config = dict(
    d_mlp=1024,
    bias='none',
    doc_mask=True,
)
Each number is 500 + 50 x the weight over the matrix's rms, rounded and kept within 0 to 999. Layers, rows and columns count from 0. Numbers have three digits each.

# layer 4 MLP down (transposed), 1024x192, rms 0.0668, rows 26-97, columns 128-191
581542557521376543527547454455528497506566495522491497473501404575528423482449536471384576491506547509484476517541434499420553452507547524525473514442445461438556519447437430510519506513492452
482501478524524460501524415583540554453560521498551462496550488461550544589560520530492531453518473400496406537543472473554458521450470463490439487498453496453475509479512431506558515533516515
527508491404608550564509473520504425483401478407507506499606531563536532549547532462495459569532436475487558444520490571540503437604510510496451487578610461595356495469551520390500406516569472
462567499499474450554418466555523498432500526482460589424563398534572513592524493444609433504518494526505485533471591436551624524447520550468463519493546476522516482467473463527515488514544452
459472496528518534490551530486586461564479481446523528502538510489440504524525496479421555473390450465569571485546504523498542517522424430457513551596476521530550520665470452491483537499517445
491488479594550529465578509483536487470478549463389529483504596512470411498546520523503535503477497464423458444472579534595472471593516454451474499453524593442518460636451441555551516490543550
458470468511419522439519507575495483522440528467453467454553449486470518476509491436600512455460466574424514476457429554542543547506512531532534495457523500502501445544517488525468475619425521
464448507512529462447558429485496487557517513549562500485481442601571497562464511448420560419449431484541566487452522513438554549508470520521470477516552554581528495473455507469573442523558451
470447523486470516496532469487443510540462429477539566595458464497471577493447536548448451489490497528518417491607503498462412528428522428426491459512436521549517573545519459437581523419433529
450531538669487519514608477477500503530449529470484535521501412460416465500486446476547500478516562507504581507474528401429487520510403499490445460372450448485489489517538562465484358540395434
520511484560557487482490573498531477489508491526521472536468522543480550455613456518407493457473456433509514569509615499494492494528466461555514493422509580497477461507502445480566413546514476
619427483557484548547580482498439506551386462481520503563434458571518514487578508579485562534435451530505546474483471509490445551547566473415511551489443395448545476502552489501474503459480490
422471513473535450581551438517440534523569463488452432558487523582497445523504556512489512571410553569422554484447445482478394502521508409582535456478492432563538445592508507513416480545544518
475533487564600525484486461458517543533490588484497559462329557448514535542535451435583514564534449425491514490503405538465484565521551504479504505496520471446372481466519524496586460479478491
494501461547477424550460468456516434480460517462512454459567567511523516481465531463514500366520496520489486488578410489457525578472526400501545510563552440592492538372561530577494441432522536
568523450575540531500484503508497467585499545487469434460476526526483512476590521580564512530498450481547530556498440587422510481520490504569448518537490503602513529443534487540458529552583508
505474561534451468505491548546538602493550468556439467523494600505474465548506467541556562568513476484447521478503474483554433514603431545476565512470527475388523552451439456567537373486460441
487477496530469483616555565480592394474600402469505476518535453501503547539480436512474569483449521503446500486477431465512503486460496488623609516411509527503491528554550540399443529546470548
473464436488452540586375487474529441519466367408438486517568549445504506533526528386561358502507507469482477546449427533493416522470578392448603476578533625592521529486521502484548484501454506
462499472414462525525530532432540508447526518504519514525433477587544521530455539532510539480527490534582536517572539570464599536466528479498479501488539501531517556467527520505480476516559388
534561500531493549438526482509543495537521487592531549500410507618527470482458510500489422521544490520598494602370462511446591449460534538480515442469475500503544468410430638499478441512468547
469572524512423540470530517515443546497419522503587542526504556413498586463496428505508477578492478478476487451559490473505535539509521528435439447434440465479511542464586562525471531512414482
503525576496577476422571558511470554459524512481506561445471535401382464478477479484534443564492491454582524549475396475436482460526466520531471462484472508491566592590462496443542508489485559
484470551424525473365472571532493423510468467518563490489566589594385465591484534496512524448412493554527551659541500425547608423486428493508468518527452610469569530528537460428548499533531520
458437496522412476554479403454558477502468436471617535469454534551415528568474505517369539477466574497527607574504535483467563460464563477595514461382450432494540521503536508460513453493572480
553594562521560518577474447487461537509499481483558542465501516564517443467567541486307534493563504502542485504572528471538567548473525446468530484520495391526476557494548501447451405558584498
531488403497404362437463427541420510516471507461440503527458557457463509487481486481544455555486484575578505436436510454469545509441521514555502487553502583511555472533488497477549492476495530
594435452476514435526507550537517428504615565489498472476380438517534429504456495529515400369410522434460487482514504588594485527477537468463448483362558463518536464431470540448534512546508519
547399453606563452530505481527411501499436472531458476544563566590499447416445507534552512616471576545486513488462457554545395517540626628501455638541443508474686491464586531547559550557506533
536427438568467451468599532547528531494603547492415510484549401516467546466538553416454546643514500562496548473541525589495484475520422569507534512505529396443445501510475515492441442449471429
546564459483535451490463508411544459476489481500472534479515468461511582533458527463506503459425486523505477510524495583497455404531523566517480521473522530545549541469406598470491461536425454
524425534458550538563539489482486571487653517464479570489516444570558532430488534457521452419547567414481493493541493418478626454526441521507457508499540472449371545553536533511510536497523546
537547498542484582492487582529451539516412543495522450528468672471419490518523511584479563534567578566556444528546458560543493549543636480502518477565517496461478572421582545462495488425512530
612484461490532491476475478585474505456706488500508490453547361539567461470549553464474482435536500475492493518407594585540587518557492523488571446473534436555520519475469405450441538490648505
530565483437560493644490534413447464530580527560475448537519537543412518428456571513564476456626534552508418430480432498520463528445389457439433416503453477497519549459551481521535514499411542
452498354497536461470419529432558473495509508546542477491483441439490522490477551595553495533631549485553459474534533562654485533558523596545528506537542534480526610453511422493561421412488452
482459532579561492515529636474430520518376485501535442492447542585540521511427475491582467435562491507450457469560542489516572431362492450543577478445547512475495542555393480578437557469495595
420495582431458539490473472492523539480493423488568449542491504513509508603521537483493468574471463514495487510493531469417548497547461503530483413550390446486505518536595482455462509522483504
479436460421509547542376546487489498559438529522489500479492430486460477528497472539490524438547547401448462526548479469536460478423521581455508523466535461500467560407601450501528505471531403
498428589491486518514475467592579571517529525448499497504464509442450470508518476530462397444503491528432496457530591442438515554397509555545482467545519461501510468451518516495414457420486482
504513503498601447579490535490483550504547498417444531557451503530559555452460462483525458452473471546503551446499504473514383494486598484537442454588475531562509495494482584510475536541499427
465498502515478477533437544507509538488433498537531446542477485559656523558490555486529560533519475546524479455501511532406545418614468491519593440461517499590477447502501474512486526520483488
459508481523515563437530503517558533518405490531536530525560521428499528569447607552505478578554471497485571666524549482476518508500511495439547480498509326564502448587537501472540537552477482
506538496505468480556460537594552515461490535426477459482564515497485504412454505559442510559462469570443487473518535576485449436529525432511445463477477435455490504569567459485493523388446483
575594479479576540493619578517533578417498526478440576579608531469436441462503441523402620583529482540493579451452500477581445525579531513413589562495518558517499513475480548390573497484494545
555577560542594506422460504518500527553457490465489535480411435491480498445515475537529453521553492526592417479397466583567525472496511523410456511506573489572404521403472455517489570514462454
511414522415479506578500482509519524622467559542553546452464488510585528508417556457453507498474550491430607459530483523444469547483522511507466439501508501546548492480549467547441381549580507
431611491508509472454450519447533450506477481471571506482541500466463549484497562476529547603523577511495494493488575520460526553425495477602547454604407437545506550560572438498533485448475441
539503504520472444551546520575473428561521446607520530483460495604558504481544505478529579532548536505512508492510558432507454466517443484580542528436480484530530463520496515421388580555488476
497538568535471453562450519495477504471433504516538520464462510471530492540587534493517489513488615613442583574479487511535487546510435490465577495501527497501535525524472515609531434480534572
495477557543600495502549510515485469574440346384479510511553502454539471448493455444552502492467546483501460493501529455507420536488491459534561455540546495442505546559468561498518387432454460
510509452479420488520449420535529515493518509461494509453438475529580579511517573467552394501495460557436468484512465486598436508465457558479399453502472470475479508478485506494570589552563562
561514493489519557531536522471550515437474567544494488588557629515545535553497422472441402511529514482477478483591493447532511544458485442538448431538527546582574556471525515452471568466456489
456534442525490494399470483485541526484475578544477569436478452494544474612466470562560528527463499514551493500485475543436508543581462568482474472477533467503488541458490538484518527482510494
533573520503496486441497401510515555436475392437584501533472530449485440531570434465456506473361500518503581504373570473437455584375476488537503483379489532470510521574494460524562461460515446
447433533463446527641420429546487443619433488523528484522457644493557492447512530442641521511576484489438452496499445485508449496572599606484510557540594518497528439453513538542446547535573475
525467533556581492513546497535469518472436481530483511508491492471461551524515567458506503504410454489440456436493481471496446507487420562544487459512436484517483474620547432473462456464507536
524468517521507517525547483538542530596572452493488497519494497490505535517571463495446520519484516478488477546425658341534509617519565557468552535427475526547505447558531437480456527482481443
481507528502555557520486467493436506523525474489416572528548542458454552497597426476452630487437446574510483456446571567537486589554476460470486479521365515525456509527557538489556520554489409
464582513456545407520489546486591545538533521458460554517490462579548537441496458505525530509419427547503580439466497436532448527495501517509532362558400464502542499540501437522497566550479549
462486548526529520433444499499546422433467509534454556508508456514556482517536477432529541544433563485521484547490480472496567430492598581499412552490563464513564576533518495569522431474515479
591492539520526501397508509507503527440487430487512556468535501443407506496517549542486509458489540534567536541465512459435464452483515443549518516435461500523437507468535488542528430455398534
525479535539478500517454493522467547489579549582506467571545618533439385437568460463509457512504529460499521488553430571528460520466583543488460444492528506460507503573462376424491523489483559
536571455436531520507488577553513491494563553521457605493490583446540491488523613533435512559512491539522479485473417570446551511462473492453506434493430523374499546502455557518529554583607485
518535565498414482484493466546514483459525490421430415494580409445640513496478543551484481581433467465491538516480464493413471602603495600565581519507503492532566512495493503419580466576492497
502419546469504485477465466553514474570489513560516414519562507485507494474485517552505535547513502396538467459457527543497464522460507439519552509516470525508480500466546563401488437422540537
448414538410484611504597481442449503544412534467533574535508509412466484541457434533455531495491431504549471440536544483504475438540535527480545419464519486483482501520511432471508526402495569
521563519519458478579500488569575536533491493554502437517440445472527483508584498494446482489455433465410449465595491485518499466443521641446433454496448494429488469623581512506488512466461426
562485539454413492552505574490482540515518526463418522446514575469424451517439493482519510577500515513494420580504523513466471454453601493541509502490435585527414549561575521464547597485494613
587447468523544587487509437479530496450552518521470531437519488418497474428505431532470579522499412581547514491445448483506534513565505543462503482419410526423491525516470450482555435589572354
503483524594479474508442501468422492532517547498457449455494539548540529584535483505478546473472588503521553467429562617550446451455568357485533465569476561450443575437505550515532480471498475
575563533504399447633490554523422488448487410448440516523532535557399490448563496554520522424516494564473449523461471553572433546497541508570486474483471487543542509475548499495379449461555536
# layer 4 MLP gate, 1024x192, rms 0.0659, rows 27-97, columns 128-191
516511481525453509535446479440485475533443533478511408543442422481540400497474525433534585518438524469503515379617516415534577428442478411472524380510579490463485494494525576404441477433462606
508480591462465545531471498480503489473554437447380490495500469517443489480538486472479517494512458462490540445469518481525514536484524468505503470418422553526503538483427469462492487494406452
500472510480411500442558449531531480601548555505485465556497513495527393501528551603412486554468481455479516455574427622553493479469471414634475539550392520354487493496518473516465470499461497
538537499541609468434506492571453537429528490523453470523563502486509490523504443535482523518494463502460371488361469456461508503495449448506468592485525517493524546457513575540480516542494493
437466445590596533634483526575402445495446488539472616507514499529426421458570486519467488604421493519516510499492427408527594520442506500538494505510462464467545489552439550405494494446521494
436538464519450474490437532603492522551415523464418486445443548500563450581412543565532519493532487471517497406577476600465503514545481535531493462524485500521516489412489414454420529555561502
592520451438537514485447457483426537592630490552510496518450510434496478471492562559493523514571520463436542404499461433501477530485499504516473526425445545442468451552530537474468379514471469
442502430528495460515524542499563479545521470508509493570572542479393586510360530515466503501527554517472567542447474486479478531456468442525502455457495482577523569511441328434528559540445491
585481462547505472633473487478439523478470532530575491473542505563537506489481516489554576521414421506485438508528433512513487502486504425528449472557521482504559471531551499434614464541550513
463484515430445484462529412498452496521421491494411549422508536481412462492358487433582522521496604536491489466563442499504543498469517501499461507544496489487472541511531587545482529393507472
491618480430518431549570510499429428479577501475504512504533495431477548504539536383464460494523550456565484466545527520473472470464441474433554520506563447564565515412547572499394509551516515
546482529529529498547541497510568517457581538552511520523510448564485472462674452506536408557456568603495499533535491463431537403583383520520510523507575490559468391551473535514443615465426548
517496543505480491514459455519591493459385399443516576526450548488450563465479455453598429566586538503525685441433517548617522453546546372423497634561418554555522401499547428401463510415499530
542503496565544472543436486496424509501443582600528501405443474556452516489558512533559526565477610442540443488490448542573463468521505614468521502556541550477459463452505467507525504519582509
505584476542525472507550442489437453546445550507533555537433560490510481533544485440461524484521423552560511549526450487536471428488423589448427537492495492438457540564560539511526428536503503
460473437509568527524520568472482489462461450556537565563473530453492448468379427581526451454521450572486480507488495491583460459514460535504533417423539548520545511508542422503426515427512550
479516529462500470636531553460505543458473415623558563505476447501588478504402569431568463602522564550453483466412525532489481466520487440526427556470507433395552508519514516457447410579442467
602496498496569548449521491373493584526622580488625529487405445472519525495541489572494522538462581464501460563433496641489586478506423555549493475539593455503486525462537535546531559558454504
472539497462481494561447503548610495419525544437521535448461455472525533483495411563504471404449498497558501534413468497490521539457511577542517507526490507553561569461518488545430531502393459
505379480556527574551522563552468518503530556512431470478464592446443499508415491476505425524511576440468479510524458584503432457490579522532494454546514442518491553447499466407494499452474504
449517510576507418456487459528390472575585454510561537571490516510469469533506394465460539508441452470487477572532567584501551484539547415443510477411545497521501543480526569546473493525478461
476489484573491480478556579448494485493510513556478350512558567497369482468600636469527509506501366536485515531567537533479539519497457470553557575464544517520487515567409470500471516586509530
590424480444540536512476558521429476505502363438525438572522417585450589465460488432464577487576411513454488470523553415472605480501462498512447511656492430537555523532467548497577485509549559
493487610475542447458476473512459486561485494453468501412511442517378493561478545471565523477573505471508522529476496573476405554517524495562499505419565525500549572561522438513408551473485488
441487474554568508426484458483442483444476431491481421480473488518513434425470480518571507500507504445449490453478581543444483515388388496500518534544484476495503510436609465547417361430541458
509527416562594639545509545488562537435569445550490464483559533517477439506465457469478518433549517464578520506544482466533446526569491466421503437365554497433417584557502541547469486535438546
504549534563423518609419476577503492521514514504527587481509531510516511447525615489616562414485563515491546578466554510447435534436523541551493492470585480569445523467528475503471529538454519
525490483491489510576459527423516511466419561587559444534535521471422597473561553521453514407470467431525409448518526568411504541486526508525630378536532466432392430391552449444344499437476579
500550513520458499577566532532496438521485410496499446504454562475451577633386517445513467551534468508435531583385459489550508448492514521427505505560403590429421476545521600483408451574498508
529423503416466558429496483459448446555473473523459539486561499464549494458629401503588632564508422521466559506559507539535460485457504524519395511545525475550472556489417507520466471453483563
505512568517483535568453453542492446491506594466506576547506512556589498502567457515470465446494450501580465430519471503577591427480528518574583573462417482474580522549522445478561424532446460
558565493512488476575430585555553470506502345471476465454564526480523632474497426438547634535520433514493486499437505670467532485257400459462429507511655378426534499573425480467532465529447508
537552567456577513513474437481577453556484479557623508507513580549495457517493604493580530484509464495502506507480482607514413459506541531440482508462469534369409402449520481516461498570420530
488615484534498541584472562379500505531545424640557463593470490561544430525603436415538493551470537537429467472499503537537598429508466473549510481514463593551437453389488543511529477456500509
569498506592502460510567471504420529491363452497494470544494581550499367601479392432560534496548552496538388508424597535554488462437486527451417563582488530442566417522433575505518505450497523
563467469421511533477510519484499468580596416515496496552584521448556422476573490572512359485442490469431465535515479559432506508424437473499473553516551533560528486474434481566471545490494463
510462508447477470503517498537494531428458392501509472449450522478469498567594497544487450471496461513547469515414521513472523626499531460532421502534487461551475527491614536593562439555457514
592563500529509493483492533470511474430483520389497485430494539498532515451516497531542452427591456501542549554495537465493539601506522460495527535486493431500486463490509386418492515565545485
523562516541441539466367485535503481431506594525466506562505519499412546482475532467503475420456548484442533550543490541504507512488464541452505499434523538469517512504446414439464537571496447
559468502532438507520584550529411540432568547468544473592565501575492473476527475495511423425503469479427513561474553474495556538518593553544535490456520425519566515568549458589496477582496465
536482438511500549439515615535535523494531532560577525487459524568562545481437486450477447490489466589465460488524477475468623469492474487512451427529485512543460458457633573402483484420465458
481504528495477553516522485483439524533416585427389535511527467541606458585534466490474574520506446508437487462508465604445501435454457593600482442376518492504521519572447565468481465457540543
523481384511437414530489497525397503478538454499483475510425475417498573442408477577551562574473428471498499468480546491521541457535437568520384474612564534499411490542546428582517569407470529
503537440522422438555427511438465529466572540542551472531385558447453532540433527505530523520600380619472405517580569563518467506560433415477501453543469446468472590458499430477460353462465599
541517500372527493596493475479556468413398397549516381461564459517487516554487527583527520457503371479462453480466506477554490512475479545529522500471550474495540466566454480550468500563519393
446479528453447408512485565545521479405378539460532450495468532527499532526617518451464398547465440508551526450441500535468536414376576485457496402489574537523461470533479501490609620466563499
459503538553569447479461515539492505476539421533468524508404431487383555530513471475480486465533481447565405538523605463479475461547498438417517469525505446453518511463457520490536448453433534
531555518548629521555474496574468436582598452463504486470449554602485395561487470403421524521486464514497558543520544512491469488521481497510426518511483554463519379549457571503449441529432539
563472513438533537455524441420505542484585568484470436448455514446461522472475485386434528550616456498504523512523608493497451492456502516487396562458448522537436444554506464473506538491484488
538526474511387490453489493530408419506540586599501520469494510442454559528514456493474453361474480605475468471527486502470589485499559505420464559445559505597481456528531370448398420545531516
527468548531439523513517469500450489485400433535548455519387438486505624510604470453591518540494408495521485479415437472471508462413432493518460516571466430596566474579509402475490584538511537
561429465529605495586560603488516445429445447561623511397500580416490557648415608532510520497594473481477435516465469484495596512524551466466538499569565501496558577524534472471482397581464538
510469484609523579411392584527420552461524572481479482480494511433529499465487453453555462575493436504543473479594481461477472598560479546473544527492479408467519504521519498506472391500496534
442500526371522467481471500522499473590493435580471520479456533504518495468496455528428527553557498570555516456497548443532475472485496485469518477424479487441463560528448446490507493544437507
432449496527487448386457470443506491499552550608631369559339432484476525379510584472538481431463492517452499467423470476457550457497442578422472469554453390537503333517424543532594488505511512
498455412457539526429435510555459434599538473483508525376472433481595531486477433528521484517514471487424419494423491448538441474457455545518450517526537527487408456527449467493506438492465524
495530519533547342555523496418464433512497535481571514490449559500535513588447466600475523527491531529517546544544456563536597458471470594430444514572415552550450562407433424487527488524500531
492406506543522553496410448433498441606435506473568413519545527479504474444498551524499494444403509495485490465564461560502431498511456564495407549514496483470518479577524464568509367467558524
456446507409482499523493448548523551557441530533475577457481389447527501459455475456437452531507598599479521493403569480579562479558515424515426504615536413633561414519451548484540499487504487
541521502556439525445463546532486513516539552427478488458473499532456575496493556398479526530517452453483553512517475586430366512379490580560469509429490516391411497513503456448495470459367558
570542513479484442408489533528508508518437526417551522508560484465547482460446515546435479438484504488565482494550475511442454417498554557545506522517486487527511568510484429516487395463405465
515523526559571446531460464452505559551446509480522531467427542539503590536481471569465419544564451391545472561454563440446574503575573372519469493506539526433585683525592468601465529478435394
378449563543422541416449498434542494479511537486398438503470462521475538495550487377552526480518493485549496487460533476587575484575499415479428530509538445495480568506498511561530546445498522
544430473432470486466567505443436480591475454515442480492475603501481523459449578454576475402519489533487529464452476527472591471489457452517401338448562465422508560527542395466462500454454501
437614493505544570469574579483505548388555443382477520363425489550500510496479445396557458453489566582484639564475515577527587471521482597473438511484537519505588473583448397612439603612496491
608478429513496524495502533399538514486560554500521584552532477447493417479446444537436495426486474515510409452552484559504572490471465478438475549528499514558561558429628488594462512457510573
546546526511533508542522474519481481466471552483406390559512524561494431560491478390500411517499539469498379473559508513418448491485403513537474539495501483430536569527544534512488488515517436
473609559529482442456512521573442448490506456455503469493535510468578478528489479487504433524604514453533512484573469430494547542546448461536486542516500470517537538492514519497434444556514389
445480559456410457482479397518461522420482472542600448529463504480573520432445406520544501473454464444502571455428500494526432516536579445395538507494506478486495519503471475510496498469426479
591546524443369435494495476560581560507406483529487541380526475591384540431518610465547547446532494467579495493543482511470448565529524517504498451411492464517409536546602506492524534479474645
510599451524412449589582601499552520526594496460445535511437521522506535394444543444520676459527477549479536445432496488505425595493441569516519565518514556430524490447557516581430517503500450
# layer 4 MLP up, 1024x192, rms 0.0677, rows 27-97, columns 128-191
510499482541526580406564550485460429554380459514499499463494522487468432334452458484401466556484473457491537511566505567504483439524455583560549535507438488512500433528516506471512513606552470
460452434485527504517531575431559519632517442561538487520500602506537488519525480472519518584507529478436418519450566508534474477478530417478466449549467568617463513478478492469493428492529577
441461570444439473438552432520456440563504449505402494512478565498587505404441529554485480579486536492470449488562440479506412436457462491596525459456477498442513551461504503416453563483466593
599433495499524518460585500527559582400438469547462504518443551513437540488437483559532442575512528471500403419457536550511455480501528469555516463510390545491547488513502519487416418553455473
539579513447505470554444460394531497466569435611433457552608502470480512487552533531607584533495549491551521442550494465521507533441527535526432507540565499473480558492493463557518460438446467
505463521560503549523485488465512520404475527586490500573538538454431501456534523519508433530598538523511501573483520394494455482468505476437621504506499501433500510531512613544571475513445440
435445386520413547500485502521559486538476488595446461542535529505518494389553481548489533525420427491507459526481547469549529458513555463488514504516443477410475503505574521498543528490489537
411544519473551516452472435542526507470425448420473452422424533504540554520451487499470431487467542527464464514537454465532502466550464537568463470511445496489518518492472383470490543477516528
514492563495438508427552446526585475359497472494524488487445552546541492498493490469585455528487445500466397401514504424462490470422588486482517455518492548444504449476460359409514457434539504
435460464465474450506553450476464513531481463544461585463504474540504423514406499477552484527503563544550469515528419500523571511505492506523456481539514433521511584512521581513421559450444533
597572396412556352594515457398352399529541506574517531501499383488497535495581578495560531506454592475437447528474403425540561547516405565532461552497561585645560519445515507473402421342561373
440404408494441577529537500458501488509561458428470417463481517562463464426594492553522439586531461574566541628452505524519422513500476526564495435457513461464514411518505459488441548584398511
462597509389474437513581528490511472478513530546555420498552485484545471514506471464447453454527511464552572494503490541604505428519477516588518424413489457542457539562519515561486547516489527
465513539485464514594538499534434427472537502536379522584490511532468453541452469491466411487510445533509567594548580398444555465512468467493517491522505552491452525515419495470429575472530559
536546529549488496503532507472456441534447456495540597490525419574479503448506516443392589477469471528442528515515389527484552473443422485559525568516496529483537450584522445546491492450521495
594458567546471415482534442596497562510424478444489438560596466441464480531506517453507520552478500442500459507493486528426488594448521482460538538524521483511475482516507597534535470480445567
560538502511568498579463413518480501489500502510479512473446443428512445487522479505424441511522607477531485483447490484461425377565578402517509503565468543464382437550531599476519501518543502
455470516509563482465515534536473554477436492522460511494481493530470498569373495498507494470509489496488469545540512445534546563621500506468470511413560423539646575418587538513539377392437500
555524459453527497491467455502511489553409562537470533521439522470475420516505473518515368531455407612441493490460529515553514558536427445381550551585496552459494414476519508483509453550483545
485516569445444390490454488484532498488433523551554489481511497530568471516613514576472521499455491533510562437495495469553503569429512482434584485427607473497449464517468628530571428503602606
614612507480539499582575569464524458504513535395507501501535441554516443495608527456473430544514506473590435535563536399494416513478525452491460578544509440557464527630451498478450475531433506
512473619449591491421539436503398490569513552596547387489578622442424621489421480577531437509522396525632578439551586548410421484577426524562591626382403502459630528591385515447413627657472454
479469597539518506481486481455575535459461437529505537490529556460510497519585530485547539548505557501514442458573572522503510525514474467519543597494444413487437561501447420515475437538452472
462507564515434416574461520400582550639473589562626480462496484556383503618501516507574533479553439454523577458454528558489455566563435527519452515463492504471482454552562456469481571425527493
376530466439487496450402412490473484546464510484431485441455539598440439518538551552479570468504510574512479527463552508535454515565464437478585482482488404472502435492425615549502513445532475
606461481502555556557440504479458454494471560566491381507650465534496464565486481587380510556442571423627582502507444498509452530531473508626529521497492548488477525551447501434409579467454565
448478645494443576542490483566524509415519563620499544477561452432463519540497587496521532613464611454513530454486477497406368513573414550567593551581437547569454502565537449543482472530524430
579496415524464471488503634476508509424575517380448558370465424634474474580479543565458550566431476550490520402442503529582555505539533540448473521459459684519603486490619534567584555537478505
487461541427346482556545462527428466446536488528429408507404434561483514456534583501463487491453532517414467459461491541524541507549485440509536472507490497541526586453482485584577550531451505
448511473488627441423468438458494561430555491504564476513455583484514553509535441463524606513486473562495457535517541426553572446512512455465572542472440530441536438538485500523556460443409525
528546510434484398354459570520473496477484546570407497499563589587523498536557394537514500553579562397455543510530527446374539447523488546425493584546508574476451547433575596460614399547500558
525575512454369488475479592538523487516521423462462650440540604537527504499423525458482499468543532514438528433494512493490476607518422492511450436436474513514506571474453474483441558437424555
512540449525498448444574540477525478499549447487481454419570497471533492481443573547559459492538554521551530557489537480437481521548431446554398454445517546406529545563476432510337533520418446
504580568506461466504513506464511466390481417570475485530414476530498512527505428488567449456506637482511453453554504461509595459543486464366497472479509475543430600531523585519458486519439454
437494537552494462573398633456474424481537500446505447539526464473459443484549418430495479410457513558556515506530473484603488526501523516513604463531473521522507554458560446503428432466416542
450494543577580540482547587540478536528495591526435488515593544534555614532480549517461500508496495508599494496602556489528566451506524559536489550437512513505568455500494437565477547483482521
561551511464477524543510457496524499455533413508539487464484526514465493533463503535453439554532498604510530527526482426500524498431508496408445549473519431447541463548494472478478503448600471
525584513469512520509586494476490477460456502427462577444567457520515501458533479510597528501509493508555504500431520521522469522473511508471529520488473424481456498473499411404406519574507432
511487485454388506479550531569513459542462456434467582463516460470469521445442476429469558597528490558512484436548572520501515519451563502497512508595515533420426552444527443478499514408473501
430429515450501426478521509510540483496514523534540604488454487571507500346586429469443563537448459447510464404524414559523441511573470573504559465522551432457539470530508462555567464373510529
579487519532529532457586446560467487593528503428503488510500468564428531598538510524448507538487626489487546530469489523528409476483564530423407490561497541463579572499537482513524407604514469
478522534513520429537523536463485494451497506517460503504450506572539491516556529534477570473521466462447457499473484474466531467417431489613522476467468514487561482431407542563453483480411524
465502413522377477493520381501460507458533454473458405616532429465519519449439496524481598529451534526470474484371494453525439349527465489533361517603498412523507365478499520574507553442505588
467548459479392505457569495591507504426477521539346434611491583452450488486528501424528454511520363610488534488498582484560608564474567488418488539480481446488524613531516489424475394469513589
490432467534436477487484527521466502594475525512492480466566443485482524433360465521525472541585489461574416555561468467466503539554431499554615494537465506516485555489577562458446584445569609
541457496453578522487486581498490492403538454404605467454523570450488458512536462547512407521572548526591521495474507517460565455506623478495568473475521514556459429581508478489484544565548463
478512565453446590514447470426546530524454496428463418490525487442539493501456521537497471460428495573475547441490484466507517544512508551532463408496475577481518425467486511567530480535490482
492519527502455513527529421466530460594490540504464396518578483479442476483416463453480567462433518494506513501514512529445398494498553521504470502451448466468552507425521511430519464426552507
485527510482498522494585465548496512499556453500543485415425518434431480450443452425425491505535535537428507475591465439616528498537563506525483575542456517508432537532475453501461481572488509
529539433517444541520563516483457576538531456582566388437494549478487536585543592541551424553428471451464438472550540505497582531524534488530509525567460447533504460538652433570434510514478545
523618509497467525568485469464503527450586402446490560547524478584547451380599496523568480460614561471393525497548439524549533500517600533436507532463515469503456384515476564584529551550509459
567467478486505550509583542477474485408455480423445507509500468469558554590528545505517466487483500411512455487559509519530599559483514489526496585471625573528546634521533446448446484515520444
548566519497431508548507537460526484475613554501562456522468585520509443539487561465500542518524480469490507559499505450539477571483521515546521513475454509474503512531541524599469591489528491
570501503511460470473436380555479522379518462530493476444468474479370459506524616542522473538475518580485466576427463489450510505441524502426526461445483602545450506550541526517519444454521500
411541519544533588522543469530527453489479504460493493475518561450497469643487545496475540497455501634558550440501556475549470563595546550500462549474404505509413497526590477454464624491506467
491522461476452532525458478442512491476594562576528466590499474457450452572605476554585470442462523424489571545424549498486580444522496456398490565586512470530474503440459480476523512518516526
457518448559559404453522475539550431529560491548559449503480541557465469567506483512454518486520554456478549478479564552426568520562484450451376519500430576547416435457460534565528565587475477
500481327598436486460480461568549511560515527553585572548482551539515514483562489554505545501506525587487580489510444527443468496568568504547466537444510410462426536534500486390444576455456509
405682584540457470531477393435565499499483539573550505534456450525545505583449495461494540515545577498576483468450484504358512533487520496561402445541483466564464508402442600560552564496487540
552585448536458475506529499479513506461498472482504482502523482539473604451508570465464517487499407442447423442439477561455425498385429533529552465463548507394492514546515529493470512462413508
438444511532431544575533560504481434483492517563501502559539502553513526540520381471519517531479560495477542579496513455593569569511445501431441530548503555478543517547484543424469606559513446
632478570477632479500403535548454433464569437406458494504514410471453506463452581542503583445443466513498455597427466464425520416443598510580477463559583408579507418504526422546471506495498499
480425485535463509478483472495529507503530560497497564492474543558454505456549504502539495506486439528491471437463542520518585526481575473489495540499483496455461509481468533524537607409510544
506565421523464474504467341490483501503454506536482425505490599477587431393564481475438513543533497591498514450455535576475409446467497488523420520498451581561441461614469464527508577495453533
443562477503524570474578567500495517426538463407478519390460472542512512495502471404583488486486591562506605529466508616520604517519512590513418521498544518488557503552459436559431571620474491
534496413471427426457564548486556442546516532567535535503477520588576482532419423484503502481509506518465585500480458532469504527518430476491439483475408567446561547409435411530488563568441565
412442578496500569517502534527557532454540600515536493523555465454446436495546445554380466400515427500427588509529464537417538385472422441527547470502547488538511495545540479497515490445474539
429512500532431595449646470450459458504488441422577573444483571425525455507588421454479472541483595532448518517631518583552544477474470598525448473460375501486500473547468456506484579489565550
549546557427533412538499444548486549514422596505466499519549522500485592574612471510529461405510552494507475489531490491458497540569542502479479466541408540521547509494513449497501510557568504
464466527557583414550495517571460538502567444415490459514592504453479535455542562481529447446456415453519511487524576458483561420538534484552528472447400460448534497553527507546533425480517487
446489488563536519508542454487485533461505489493519496481535580474454497491524511487431439555495509444525419509468514513462495513501479407590558573573468524539553629612476537350551519438416486